config.toml
activation = "swiglu"
rope_base = 18500.0
qk_norm = false
attn_scale = 0.177
lr = 0.00299
schedule = "wsd"
batch_tokens = 131072
dataset = "wikipedia_en"
Each number is 200 + 40 x the weight over its row's rms, rounded and kept within 0 to 999. Layers, rows and columns count from 0. The size before them is the row's rms in percent of the matrix's.

# layer 8 attention query, 192x192, rms 0.074, rows 74-114, columns 48-95
107,223,235,173,182,215,207,222,255,212,168,194,165,245,220,203,184,166,169,220,170,123,217,230,220,205,134,240,152,169,194,177,141,227,218,219,123,160,230,183,124,191,118,182,194,309,207,220,221
101,240,181,251,200,115,199,236,239,223,237,206,232,166,243,276,212,221,201,206,203,311,196,237,236,211,211,212,237,151,133,231,203,203,234,211,211,240,240,204,173,136,278,181,184,202,222,199,208
097,218,149,180,176,202,274,146,177,140,195,193,207,239,297,139,197,215,265,233,117,193,217,191,225,210,208,172,258,133,222,231,187,275,241,227,147,252,206,119,193,222,194,149,252,228,219,234,163
105,133,186,218,260,196,229,189,222,201,208,208,208,217,148,201,182,166,145,233,230,249,181,167,202,199,293,200,211,194,194,227,180,157,205,164,265,235,196,247,234,263,141,120,213,212,271,160,201
103,187,171,196,223,205,235,208,176,141,228,140,152,230,200,214,234,197,228,219,180,301,189,216,162,226,157,238,228,164,216,76,216,126,230,255,185,208,200,186,219,117,177,237,269,189,195,223,177
098,193,184,180,182,181,183,220,211,215,201,195,129,258,202,107,224,193,200,201,260,155,154,313,186,196,142,137,211,247,161,172,250,162,204,196,184,169,226,230,219,209,212,154,181,222,220,222,236
082,226,236,211,233,196,223,318,256,200,186,182,133,187,203,183,169,240,202,189,203,192,196,155,191,174,214,202,174,191,141,222,175,276,278,238,182,258,161,199,249,238,197,301,114,135,236,144,211
085,213,187,216,195,267,162,236,193,256,215,184,189,146,217,198,172,184,234,130,218,208,223,206,230,203,267,202,200,261,158,168,223,211,214,266,206,142,122,222,230,224,92,181,233,212,150,105,242
083,202,230,214,229,170,172,219,262,232,203,177,133,246,151,207,180,86,252,148,196,181,219,197,197,243,154,157,177,207,161,198,191,160,181,263,116,225,162,223,212,210,148,248,168,221,214,234,200
086,195,276,210,223,241,225,205,216,144,237,181,165,206,215,217,185,187,244,235,178,278,207,219,214,278,250,176,256,287,255,150,192,189,154,270,207,169,184,217,316,187,205,244,195,243,226,183,210
085,189,241,197,217,170,177,181,220,252,213,196,189,107,163,202,179,143,199,170,153,196,183,193,219,226,182,196,161,163,147,168,213,210,169,187,212,187,168,261,147,211,188,199,221,236,144,231,207
094,108,158,302,157,119,207,188,225,201,166,172,230,226,220,268,134,215,244,212,294,210,233,199,187,193,239,204,191,160,175,206,296,294,207,159,218,136,200,226,172,220,253,204,224,189,195,274,171
105,201,214,251,260,194,259,180,240,218,206,184,165,260,213,163,235,97,245,150,194,236,171,161,176,170,144,211,124,209,144,170,199,221,210,249,205,225,172,260,219,199,200,155,272,273,195,252,137
104,217,218,209,235,166,172,164,247,266,214,210,219,186,151,176,100,237,237,244,175,196,233,271,260,281,271,193,197,214,180,148,165,238,189,145,256,165,134,186,201,193,232,226,236,167,208,304,217
101,201,256,168,169,199,238,217,222,167,177,146,151,279,199,178,154,141,247,125,240,218,152,230,281,215,184,237,133,192,193,202,158,243,182,145,241,186,151,207,224,234,204,291,203,255,153,166,175
097,239,193,192,133,242,234,216,233,222,163,215,195,164,177,195,140,197,217,110,192,178,183,242,142,266,222,299,184,186,229,184,191,197,227,143,171,169,200,212,259,146,196,159,244,228,202,241,167
103,192,208,273,155,208,217,215,141,231,189,192,208,213,228,158,223,252,237,228,214,244,198,179,221,226,224,182,179,234,261,193,286,163,199,300,144,256,153,197,149,160,235,209,196,198,217,239,211
101,188,247,188,183,187,172,200,111,252,230,199,245,206,192,183,283,140,229,288,141,236,172,272,175,180,287,163,228,158,256,224,204,163,243,220,245,192,225,165,267,245,227,210,200,213,153,183,207
097,177,146,274,140,229,170,139,171,209,212,213,181,197,250,266,141,174,210,174,176,231,225,237,228,225,184,206,163,234,251,233,238,273,222,172,193,139,182,283,226,227,240,239,171,173,288,183,264
100,205,209,189,249,160,206,198,199,157,268,150,215,136,148,301,152,178,249,197,183,250,260,215,158,208,203,178,159,297,184,270,153,196,261,169,137,268,215,178,172,211,213,166,154,249,251,207,218
090,210,167,104,195,180,171,114,147,222,188,305,153,161,257,231,228,245,132,256,230,162,148,243,146,149,196,173,233,102,226,244,195,201,254,185,226,176,148,225,192,250,171,263,124,143,160,183,192
101,209,180,166,218,221,182,236,261,223,199,198,57,143,231,180,223,109,198,212,215,283,229,190,224,199,219,190,139,213,152,194,143,288,140,227,148,180,217,171,234,193,202,231,197,210,201,128,240
084,253,172,104,248,146,161,214,216,188,114,161,248,219,163,230,177,174,211,246,266,194,184,140,190,207,106,145,165,209,135,232,237,154,288,197,205,277,163,236,171,188,191,220,226,192,165,226,220
088,279,185,223,207,258,187,277,239,221,220,221,179,235,134,246,230,137,199,206,283,180,91,220,184,210,121,269,155,184,163,220,222,170,155,279,232,274,136,156,213,221,191,142,191,194,212,192,170
071,195,196,234,228,196,247,154,308,173,242,221,124,222,126,213,189,130,266,167,280,232,188,210,213,280,197,268,182,146,188,191,266,254,146,233,194,279,154,228,172,273,175,203,202,243,176,224,213
098,158,204,206,253,207,203,209,209,138,143,182,208,296,188,173,262,214,220,206,216,183,165,130,169,185,152,158,225,138,99,179,148,236,178,266,184,234,187,227,179,113,222,261,208,206,131,193,180
101,270,137,206,146,174,193,187,171,169,167,193,166,305,224,195,170,228,186,155,192,175,195,270,191,168,108,194,227,249,142,233,191,173,264,241,142,210,173,206,209,256,211,249,233,191,223,252,207
092,263,233,96,105,227,156,145,143,165,226,178,215,125,305,185,285,246,212,211,152,217,197,175,160,226,231,226,187,227,149,199,181,261,265,190,192,194,240,160,187,198,231,234,158,199,256,221,187
086,226,234,183,177,176,183,248,296,225,180,187,158,173,187,190,127,185,287,202,245,161,137,197,200,270,134,249,155,165,216,223,193,246,137,245,222,205,196,196,168,204,215,284,255,222,215,199,211
103,243,189,85,164,225,168,246,211,130,199,226,205,198,173,228,260,154,167,169,173,146,197,235,168,176,125,145,215,153,216,232,234,236,214,186,232,172,204,235,197,152,233,191,195,205,200,223,136
104,122,239,150,196,181,201,164,200,185,209,167,223,137,244,126,187,198,154,219,139,230,238,256,154,158,289,193,139,295,156,238,213,280,262,194,183,203,220,203,183,228,197,190,198,230,190,149,194
096,191,159,149,223,175,230,186,289,117,161,206,214,195,183,201,201,205,225,178,220,171,169,218,200,190,112,253,127,171,202,200,299,234,185,127,226,240,147,190,248,213,205,180,154,218,194,185,231
109,225,216,216,152,265,155,217,125,296,204,258,243,201,176,163,144,216,167,228,196,185,159,221,177,164,206,221,201,234,222,178,171,240,219,185,211,178,134,230,268,142,177,209,199,151,219,205,241
109,218,207,197,228,135,174,218,212,226,143,231,140,155,142,181,165,208,224,172,266,235,198,190,198,188,185,179,237,166,212,186,123,167,144,158,201,177,184,254,250,146,171,176,222,214,133,246,157
100,154,251,266,225,241,220,197,223,201,160,81,186,239,245,171,203,238,172,224,295,128,231,194,161,231,243,215,172,217,183,166,153,240,259,194,193,197,225,226,260,146,175,333,221,195,233,149,249
102,146,128,229,223,231,189,208,182,163,207,161,177,208,192,197,181,188,145,260,216,189,224,225,239,207,152,207,182,218,233,237,180,135,179,192,131,245,218,194,249,191,247,192,211,269,318,149,158
109,187,178,237,115,182,201,270,179,222,230,210,257,137,151,179,209,158,236,229,249,188,188,247,226,149,241,274,132,221,269,199,150,152,183,245,249,182,184,216,251,183,194,175,251,189,195,214,150
108,210,231,239,210,213,165,182,188,216,262,223,277,182,148,171,269,254,258,254,138,281,187,200,167,265,206,164,187,202,256,212,134,225,171,201,252,217,279,137,168,220,162,164,213,128,183,261,207
100,174,226,213,154,188,230,110,148,164,212,217,222,176,343,175,210,272,148,176,175,238,206,206,156,189,348,149,257,172,214,185,157,178,199,145,223,147,278,194,199,158,214,203,214,256,223,228,195
074,206,197,211,208,283,228,218,174,258,237,198,202,119,188,254,223,180,219,223,185,190,225,192,207,263,277,222,186,203,172,262,197,160,278,222,252,198,226,201,240,189,231,203,150,151,181,154,146
081,184,140,187,226,133,207,238,189,224,169,232,133,238,150,208,283,232,148,161,187,161,145,196,150,187,183,206,168,225,273,209,269,206,237,201,175,198,164,204,163,227,171,205,263,173,229,216,283
# layer 8 attention key, 192x192, rms 0.0767, rows 74-113, columns 48-95
101,279,173,147,171,178,229,196,231,275,182,159,176,239,151,154,161,234,217,212,173,134,197,215,180,202,173,177,166,213,183,204,181,260,179,212,187,147,222,182,201,195,122,170,198,185,234,235,117
092,219,224,197,244,193,208,190,206,175,183,255,201,264,246,229,211,209,160,198,217,262,189,163,139,220,176,214,238,168,169,205,218,105,201,207,221,204,200,198,236,214,117,251,200,227,187,158,228
100,240,220,187,209,176,179,145,165,175,186,261,211,215,162,200,164,242,230,128,223,178,204,170,148,191,249,247,242,183,223,244,155,211,236,229,170,234,138,174,235,204,129,227,121,201,174,218,198
097,123,214,227,227,207,150,150,170,163,145,198,193,156,229,213,157,215,198,254,181,228,207,174,199,230,223,118,144,181,214,241,238,202,188,141,161,252,229,226,211,188,240,147,131,158,209,165,158
095,188,127,222,159,215,205,118,236,157,202,187,248,266,225,208,168,139,216,227,200,231,157,173,181,165,156,214,194,186,167,211,178,227,223,189,200,162,186,243,243,196,155,163,242,166,184,224,194
096,204,286,212,244,165,243,198,171,210,213,250,221,234,195,201,128,234,133,270,190,232,205,236,151,198,158,185,167,228,208,243,182,127,203,167,173,210,239,185,178,134,269,190,106,236,230,284,134
091,183,194,173,105,226,167,218,215,218,123,256,252,201,182,213,247,142,199,229,106,212,182,183,224,184,148,228,197,213,224,199,162,118,223,210,170,233,228,232,182,245,209,150,104,220,226,249,202
093,136,164,182,237,216,154,159,269,181,181,178,220,223,211,248,258,215,210,163,209,182,180,195,187,178,196,194,154,205,140,223,180,184,196,186,261,209,187,240,180,227,310,170,207,186,240,210,111
087,192,260,228,173,183,206,145,158,234,260,192,180,208,156,156,158,270,241,190,257,278,232,252,171,191,190,185,230,150,236,226,218,217,222,192,187,279,215,239,149,204,180,202,128,187,209,200,191
105,191,224,258,242,219,226,175,240,243,257,211,188,207,215,224,183,282,210,187,231,170,229,239,199,164,192,157,261,197,244,198,182,250,160,289,184,249,134,202,208,132,238,212,215,241,257,200,254
093,206,162,185,198,158,137,235,128,215,191,189,252,168,162,247,234,150,119,155,206,227,166,148,116,229,165,195,213,161,170,185,249,134,301,254,232,167,160,210,174,167,202,200,202,231,171,200,164
095,192,133,142,111,161,194,191,205,184,170,234,259,189,202,233,212,230,195,107,216,217,241,217,141,165,131,205,166,152,143,201,234,138,242,245,199,215,180,225,165,205,168,184,224,159,168,265,214
106,196,223,211,257,206,247,157,183,258,282,246,167,268,160,207,157,129,205,158,193,176,163,214,256,200,170,247,168,230,183,175,189,244,257,223,116,261,166,250,201,194,202,142,168,209,270,177,216
096,232,215,276,249,176,216,163,197,230,182,210,259,237,221,267,222,225,214,172,166,213,252,168,197,186,218,217,201,238,208,143,231,232,221,193,189,147,120,208,180,198,209,226,265,220,213,249,235
090,243,216,150,184,231,170,161,171,136,256,198,155,181,191,212,142,166,223,238,171,210,172,200,225,160,178,163,196,245,158,180,183,124,163,149,201,252,190,235,176,177,214,154,189,219,170,197,225
089,250,180,200,221,209,162,183,138,190,238,218,161,202,226,286,142,200,97,208,202,181,181,257,215,174,246,268,159,202,221,263,264,242,199,184,146,170,170,197,119,202,132,187,206,261,172,246,243
094,163,230,196,222,276,186,230,221,196,203,215,237,161,192,148,146,173,262,283,196,162,208,216,224,176,147,219,231,185,255,172,181,148,137,214,221,186,194,176,206,160,306,263,170,185,160,219,197
094,255,241,199,107,233,111,157,146,184,170,258,209,230,216,218,179,215,191,159,228,250,217,259,232,211,199,212,237,222,222,154,253,180,246,223,253,264,307,154,196,314,206,113,188,131,188,234,210
095,247,227,206,217,191,177,221,159,197,252,223,230,111,176,179,180,217,188,204,190,215,197,205,251,200,175,201,158,170,150,207,199,213,290,187,220,229,120,237,170,212,233,182,230,137,203,324,249
100,229,207,209,232,195,224,221,224,174,213,123,256,194,239,219,227,208,215,201,194,205,215,296,164,169,220,208,248,270,203,190,206,235,153,238,205,154,233,242,211,218,185,185,171,211,249,194,214
098,206,169,168,247,264,185,175,217,164,207,207,138,209,197,190,187,164,153,199,229,103,180,181,250,184,181,252,214,205,216,194,189,211,118,145,227,191,231,230,189,181,183,138,111,181,239,217,241
101,145,257,164,238,155,202,233,170,270,140,169,135,223,212,216,116,213,196,110,180,277,218,196,238,216,194,186,266,189,159,206,155,214,155,194,210,186,222,208,231,165,184,278,202,172,193,180,178
096,210,219,172,162,209,232,254,255,226,136,223,142,260,175,196,237,259,254,180,247,136,188,188,245,180,101,176,216,236,263,265,209,209,137,267,181,269,140,230,202,195,219,146,171,225,158,230,167
098,222,234,183,127,154,221,260,217,269,177,246,214,165,168,226,124,207,169,155,253,198,157,204,169,212,94,226,177,196,167,181,275,218,235,218,270,218,176,239,251,141,195,219,210,226,245,223,210
087,193,224,92,252,235,220,160,231,248,182,166,266,259,218,199,56,220,170,154,200,219,164,181,176,312,189,197,197,195,247,91,183,232,284,243,234,217,180,228,202,200,159,236,176,195,177,251,177
102,154,188,224,226,251,186,129,195,145,181,165,158,298,208,224,184,174,205,151,211,223,156,189,195,180,138,265,207,220,224,188,159,305,197,247,222,225,153,203,161,311,148,166,200,198,187,244,189
105,200,205,188,220,222,168,212,201,200,205,225,193,210,196,224,222,201,208,191,242,133,197,226,279,180,179,276,228,128,172,201,262,254,178,177,215,244,241,202,232,269,221,193,161,198,180,183,241
095,268,188,189,211,186,166,236,249,122,172,135,172,128,164,233,170,154,285,170,148,266,211,213,209,196,211,216,202,234,174,168,246,202,177,232,256,110,229,166,198,195,172,289,211,264,192,175,171
092,138,191,221,187,156,292,200,215,205,233,166,242,143,164,210,201,150,206,199,263,218,149,247,194,223,185,132,188,262,190,185,196,207,264,193,192,193,216,250,115,204,94,217,149,277,189,98,182
100,178,160,198,161,205,186,194,184,191,169,183,229,216,184,227,183,216,174,219,207,204,239,223,250,171,165,113,269,181,235,128,204,193,189,192,232,211,210,169,269,184,198,161,206,173,195,289,189
103,235,203,260,185,165,198,162,180,246,226,162,211,102,198,190,175,156,151,264,207,202,279,227,158,164,248,153,179,297,197,224,224,198,176,246,221,274,213,166,188,176,227,228,145,272,181,195,253
095,231,222,205,237,178,248,202,158,148,165,108,192,118,211,202,162,204,211,259,146,212,156,241,169,222,177,217,149,222,200,170,223,157,179,162,183,199,185,260,273,185,281,163,206,166,234,244,202
108,168,135,220,273,258,180,157,178,207,244,165,218,66,152,231,162,194,148,186,197,230,190,215,229,145,194,180,184,200,172,190,203,250,181,216,95,208,193,243,230,327,149,201,159,160,203,180,193
108,144,259,194,148,134,179,163,197,183,224,159,178,197,157,277,162,227,178,179,162,245,132,233,207,153,246,212,262,172,260,338,202,124,222,171,242,198,255,197,202,177,220,200,266,221,178,202,259
099,160,187,198,201,223,200,171,193,186,198,168,198,167,229,208,207,199,200,213,245,223,152,212,190,154,247,230,221,242,142,176,151,155,236,191,190,196,224,143,141,211,149,242,279,166,142,202,145
100,190,175,213,190,243,184,265,294,241,227,247,247,172,161,233,141,164,194,210,213,209,222,177,178,158,228,169,246,208,212,165,226,191,167,168,231,218,176,190,225,191,256,178,181,222,239,250,176
106,178,136,245,116,246,182,204,180,158,164,183,192,212,219,209,244,126,220,227,169,230,198,274,171,218,176,146,152,256,248,146,127,218,255,145,241,149,175,240,235,165,164,231,205,227,200,299,263
111,163,138,151,227,218,240,219,254,204,190,124,151,235,165,130,185,300,184,180,221,277,204,189,173,197,155,247,171,227,193,288,233,207,193,169,238,164,179,233,174,181,150,186,125,152,149,151,277
079,244,196,169,309,153,168,202,245,198,169,182,154,210,164,170,181,196,189,212,229,127,218,167,160,161,184,218,187,200,228,261,232,190,197,275,129,217,176,126,181,174,190,174,216,218,168,202,178
082,174,150,185,237,229,155,269,195,236,220,270,258,269,150,191,187,204,189,231,181,191,214,294,222,138,169,187,129,205,198,261,195,191,244,205,250,186,152,192,282,212,136,195,214,183,248,242,238
# layer 8 attention value, 192x192, rms 0.0715, rows 64-95, columns 48-95
095,155,181,219,189,228,177,157,196,180,178,362,208,144,144,261,214,244,253,288,164,197,200,224,166,165,179,213,237,182,202,212,199,259,264,219,211,218,251,178,130,115,194,143,188,245,199,102,146
091,159,189,177,208,101,227,213,153,255,264,197,253,251,148,173,231,193,254,257,177,197,162,253,195,255,155,171,210,239,192,159,229,216,233,265,260,258,198,221,229,188,188,176,237,200,272,236,278
109,213,182,183,184,124,171,247,153,267,182,181,162,218,226,161,147,213,207,194,230,183,183,237,217,169,270,191,126,247,128,191,270,251,190,194,181,215,231,202,147,236,172,121,173,205,217,255,214
100,241,212,235,102,294,200,240,199,145,115,201,204,208,252,199,82,204,244,279,217,222,183,192,189,177,175,246,181,183,222,205,184,132,168,170,224,200,250,248,251,153,205,172,216,180,182,209,197
103,241,217,180,175,117,210,196,141,227,199,180,167,228,239,232,175,239,254,197,181,239,261,209,268,172,137,223,216,245,253,192,159,202,200,233,217,211,224,254,140,347,180,169,170,214,213,251,229
096,219,156,175,222,266,187,239,235,202,199,188,121,199,250,196,220,202,158,253,129,142,194,255,196,222,201,272,123,181,187,214,143,224,108,206,239,177,178,216,260,163,151,167,111,171,252,209,179
094,191,174,218,168,240,212,239,251,232,161,175,197,198,209,199,161,218,217,255,207,309,177,270,210,227,192,208,260,208,224,158,131,224,177,107,165,137,167,248,172,185,186,175,205,225,164,216,102
093,239,185,167,206,193,236,239,179,127,137,172,162,180,235,215,154,213,153,173,295,221,222,212,221,214,174,202,218,198,141,251,257,177,257,267,171,205,235,198,204,236,227,235,196,182,145,145,225
095,215,184,209,165,163,239,127,197,250,197,196,204,197,260,192,197,158,217,185,168,230,155,82,223,222,139,223,207,214,162,228,215,214,248,176,246,219,221,236,282,236,144,176,179,159,218,135,172
100,196,224,183,159,249,213,223,138,215,164,145,166,204,195,223,196,183,186,259,184,210,200,139,238,239,197,227,147,315,243,246,189,126,227,135,243,266,184,153,203,219,169,112,226,183,205,220,271
098,167,252,196,200,241,149,255,243,207,268,182,186,195,145,167,228,240,227,150,198,184,215,253,181,168,249,288,219,221,232,189,179,282,224,216,172,220,250,216,219,226,208,133,249,275,66,165,175
102,205,278,226,159,197,206,197,203,187,144,159,291,185,176,162,184,133,239,180,240,185,156,180,197,176,114,148,240,200,210,183,115,244,126,180,241,180,196,175,163,240,169,180,209,188,198,145,165
095,206,253,252,124,232,203,214,172,200,162,263,199,216,259,191,222,163,214,249,138,266,170,139,276,230,237,137,164,197,266,197,172,196,176,221,180,214,213,200,219,200,227,219,214,215,209,134,244
098,168,216,183,235,241,273,222,192,248,172,233,201,200,198,249,272,255,263,157,208,201,197,260,260,245,186,167,153,220,195,238,259,103,231,187,241,132,172,183,150,183,185,235,106,175,259,183,195
101,109,245,203,254,182,131,184,138,204,155,188,154,243,224,129,210,241,269,213,174,211,242,129,221,188,264,163,221,155,159,157,187,206,180,236,188,224,194,261,131,193,125,212,234,171,257,123,168
102,212,183,280,234,242,199,238,230,180,186,174,233,176,126,185,177,190,135,251,194,140,150,221,195,260,180,176,260,127,182,196,183,207,235,145,197,249,221,184,241,176,210,237,245,197,131,157,178
101,234,190,220,129,238,227,190,178,184,147,226,177,180,231,215,238,170,109,196,274,197,200,206,197,178,208,208,170,256,227,233,148,176,116,198,170,209,234,198,220,179,214,203,203,270,175,247,230
096,236,126,128,144,203,227,219,215,232,239,287,235,160,202,194,244,263,176,247,199,156,202,251,174,189,222,97,277,166,216,185,154,213,259,261,186,194,197,249,179,170,264,297,105,298,224,221,169
103,171,178,237,237,278,240,208,250,211,123,205,192,231,180,197,108,205,184,250,197,196,219,280,174,230,160,142,176,194,231,178,160,192,237,165,261,172,243,246,142,222,149,177,218,277,192,166,216
087,212,194,150,144,216,214,187,168,188,229,205,203,208,206,199,201,130,209,270,296,160,236,125,196,177,185,150,106,286,230,175,196,174,265,225,223,195,244,195,157,237,169,223,251,194,195,250,174
097,306,174,218,135,253,240,193,166,207,172,216,202,173,228,165,223,172,255,239,220,274,149,189,204,203,164,218,149,189,205,248,218,203,242,116,157,142,156,181,225,204,178,202,229,261,213,186,199
097,156,149,217,191,157,155,109,184,184,194,183,191,153,236,181,204,248,105,232,129,188,205,169,139,170,246,203,117,153,151,241,142,250,150,218,182,209,252,225,270,239,240,166,222,169,264,200,217
095,182,205,214,248,204,124,269,192,241,226,167,237,238,212,181,279,194,244,211,178,160,187,286,234,165,190,165,228,194,158,288,233,100,172,163,185,277,185,216,228,204,177,220,212,229,200,232,161
089,273,265,223,202,201,154,209,207,221,246,278,159,144,175,155,217,225,198,229,237,150,240,219,204,144,213,258,204,155,201,132,247,233,159,190,178,187,255,168,257,240,272,182,212,182,150,213,181
103,260,289,212,285,126,259,188,191,147,209,202,111,172,159,192,204,191,229,255,215,246,204,165,149,198,259,213,198,239,174,188,197,235,202,167,193,132,209,236,177,194,227,181,202,229,260,166,223
103,203,247,162,213,139,202,171,121,165,137,262,172,184,290,234,136,226,148,204,179,171,161,251,310,113,151,218,140,211,155,167,195,212,188,198,202,259,118,215,130,193,189,167,181,189,217,181,194
097,241,283,171,148,108,241,165,192,154,132,237,145,204,212,245,110,197,236,269,174,219,220,108,158,213,217,252,177,132,157,205,192,186,119,255,289,217,183,220,221,204,237,184,182,197,227,219,188
096,201,248,197,275,165,133,243,217,263,244,147,168,220,209,207,117,183,238,125,228,178,234,186,234,211,214,215,250,219,223,218,291,157,169,210,208,246,244,173,207,145,141,206,187,227,181,186,191
106,219,236,163,171,172,221,167,205,161,196,188,168,146,189,201,244,157,185,213,217,226,175,190,242,159,208,270,176,187,202,194,244,171,161,176,174,236,170,235,219,213,209,148,151,229,214,271,210
091,194,197,164,183,173,108,172,170,265,273,168,189,267,185,242,231,188,125,217,119,162,243,228,194,176,230,223,223,208,186,220,231,214,246,244,144,257,239,184,150,131,127,206,231,205,191,133,220
099,227,153,224,168,131,143,215,182,243,212,228,157,232,220,175,231,210,192,157,203,109,213,237,204,180,158,131,225,223,241,157,209,155,175,214,244,209,228,206,242,231,211,197,277,204,274,87,137
099,165,190,295,175,191,157,183,256,182,119,203,235,172,226,186,249,155,225,245,223,187,215,257,222,211,219,168,147,224,181,162,164,254,227,176,252,209,250,150,140,204,261,211,220,281,209,181,116
# layer 8 attention output (transposed), 192x192, rms 0.125, rows 64-95, columns 48-95
096,293,181,174,204,249,213,190,219,176,234,206,250,216,170,189,192,191,208,214,125,264,299,299,182,182,260,206,160,209,151,220,270,194,254,219,157,205,224,187,158,175,213,231,186,164,206,228,257
094,168,207,146,230,146,201,239,191,248,182,150,169,133,266,145,153,273,158,206,254,150,135,188,200,223,196,181,275,246,135,276,109,281,196,177,122,240,227,234,184,222,144,157,227,159,202,137,200
110,170,245,249,221,247,199,184,198,194,120,156,157,122,212,249,190,143,136,145,172,195,176,205,245,274,232,194,206,165,212,191,173,151,196,210,212,161,215,217,275,145,213,195,256,236,166,134,189
099,247,165,190,198,121,169,214,230,189,224,185,221,257,162,198,174,206,196,150,126,183,203,183,217,138,131,132,195,147,183,184,239,208,242,219,228,184,218,231,167,175,218,207,225,166,167,213,183
102,206,160,173,238,265,249,198,188,194,177,212,230,263,149,213,214,166,189,149,186,182,144,170,138,143,288,271,218,210,57,180,200,180,244,219,245,149,203,169,281,254,193,133,188,108,181,191,163
090,269,190,179,229,73,238,209,192,222,206,224,227,263,221,235,225,236,162,206,187,193,181,162,179,221,270,147,264,249,262,147,201,210,199,185,169,207,217,220,190,194,279,214,216,199,181,213,176
090,222,109,195,250,193,252,192,221,178,180,264,188,240,194,208,197,109,137,134,176,287,261,220,117,187,191,216,174,174,172,162,225,208,167,171,145,184,263,205,185,129,289,189,182,205,148,228,161
098,209,203,222,265,124,192,214,197,242,189,238,227,146,201,243,176,219,139,233,175,136,183,239,251,195,180,129,317,198,240,158,160,240,207,194,148,187,269,302,249,235,231,194,161,188,233,225,174
092,201,105,231,183,206,229,214,218,159,269,259,213,234,88,178,171,181,210,125,206,152,199,179,201,205,274,225,174,233,283,228,166,234,142,184,207,232,224,199,190,180,195,222,217,204,216,237,206
099,209,231,143,154,159,218,171,288,178,198,265,182,206,178,181,200,172,210,114,167,238,157,135,212,208,206,216,217,186,130,162,213,218,169,165,189,226,207,242,235,275,187,225,229,193,191,178,229
099,264,194,184,239,214,166,227,180,230,161,126,190,189,186,169,259,186,144,219,176,243,186,131,209,268,174,154,213,247,207,207,189,182,213,197,162,117,139,199,227,211,203,252,258,149,215,211,196
098,164,156,180,210,212,181,190,142,193,164,132,144,309,221,198,167,203,272,201,170,240,242,217,236,216,160,216,138,229,214,194,293,242,210,182,121,181,193,215,217,247,255,216,191,234,146,166,205
094,189,270,134,195,176,189,222,212,211,268,201,215,130,200,176,152,141,192,224,184,160,224,245,185,176,200,212,224,171,72,194,220,146,171,185,210,141,291,125,216,150,163,200,218,194,247,189,146
095,193,274,210,169,169,186,183,246,190,270,197,184,151,201,192,174,234,189,255,205,263,143,180,229,137,222,201,222,93,189,140,340,234,182,127,230,243,255,216,186,175,152,214,185,211,172,151,150
098,216,176,233,197,166,200,198,166,234,176,197,202,105,163,178,248,243,208,191,190,215,234,130,277,282,112,264,153,243,202,271,148,215,238,168,212,198,269,170,145,206,189,236,223,177,191,180,225
096,170,215,144,255,225,240,239,110,184,182,236,173,257,206,176,205,217,270,156,183,267,242,302,261,143,183,203,217,213,208,192,251,92,261,220,206,200,194,133,143,225,168,221,216,164,236,193,249
093,168,197,298,211,188,248,200,155,155,210,213,148,238,204,191,239,185,193,181,221,271,167,158,254,200,229,245,250,211,133,173,185,207,174,166,265,262,214,201,190,186,193,181,253,179,198,224,113
093,206,176,161,156,270,246,247,238,258,198,191,136,245,192,265,246,205,277,247,182,225,248,213,176,227,198,155,269,118,258,230,192,135,220,185,221,196,219,184,224,143,105,170,220,192,259,127,228
092,278,189,273,232,228,224,230,220,135,222,217,152,249,257,278,258,156,195,170,191,227,183,276,109,235,189,218,206,194,155,163,211,259,220,207,172,152,194,185,189,139,207,187,189,147,223,190,127
092,195,154,221,216,155,194,162,165,184,180,211,166,194,129,175,185,267,200,217,239,147,164,122,187,228,261,136,190,155,266,155,221,216,213,172,190,93,142,136,139,230,137,209,218,184,177,162,213
098,145,186,233,195,193,121,196,174,226,193,230,205,230,178,213,217,243,210,164,143,185,171,180,204,179,191,202,261,153,164,195,187,194,209,176,270,207,207,225,240,246,181,191,204,175,199,274,174
101,245,188,154,196,152,236,180,220,223,140,148,150,182,164,212,176,150,249,129,294,238,194,199,249,217,178,148,158,214,157,121,162,200,255,264,86,198,155,137,135,200,243,170,176,227,229,262,192
094,189,169,194,208,170,214,215,147,167,161,205,251,211,200,234,162,170,177,203,230,206,208,123,124,230,193,201,243,186,151,181,267,228,158,266,176,237,171,186,142,155,187,174,175,164,234,164,146
086,154,96,214,178,231,269,273,146,175,196,195,180,132,222,201,231,216,193,162,221,174,138,177,221,300,315,241,225,215,144,159,157,231,280,211,163,217,198,214,342,250,221,244,173,216,165,217,209
103,213,196,221,202,146,185,184,151,203,235,156,221,249,176,209,243,301,219,200,194,164,185,236,196,199,248,215,181,181,255,245,235,134,260,236,164,228,219,200,234,128,195,269,210,186,139,172,227
099,289,219,241,174,170,172,157,223,169,157,198,192,269,211,191,257,134,225,208,148,195,244,159,197,236,203,187,208,147,228,208,189,236,183,255,199,296,194,202,233,207,166,194,207,241,183,194,200
096,147,167,184,255,226,198,160,292,200,190,143,220,225,149,167,252,215,216,218,208,221,228,117,225,200,235,181,187,236,210,182,212,185,234,200,171,196,215,152,238,207,144,273,178,208,247,177,177
096,235,201,226,243,148,270,283,139,111,168,177,184,238,172,123,226,214,186,195,252,141,220,180,159,216,282,156,237,159,257,223,194,227,211,217,164,160,198,168,202,173,274,184,278,209,240,243,208
101,251,232,183,215,168,211,170,135,186,87,210,201,186,243,189,172,158,167,240,213,193,246,128,221,229,222,163,249,206,213,234,198,212,147,132,194,164,164,216,183,220,191,184,244,177,283,214,209
087,239,179,178,207,241,243,151,205,250,172,163,224,126,248,220,191,202,194,143,222,212,211,182,170,246,252,216,203,273,239,215,202,179,191,181,230,237,267,232,240,299,223,203,174,146,225,222,243
097,150,206,223,147,261,223,238,242,185,148,216,262,177,252,193,204,157,164,177,174,151,165,168,174,202,198,212,202,210,221,161,158,171,225,184,206,251,216,186,215,236,166,163,179,223,219,218,222
094,256,169,91,216,220,216,177,168,141,185,169,116,233,269,156,195,206,219,157,164,146,182,219,148,214,170,232,238,184,199,207,198,242,182,170,239,135,214,177,295,182,148,179,253,206,232,221,149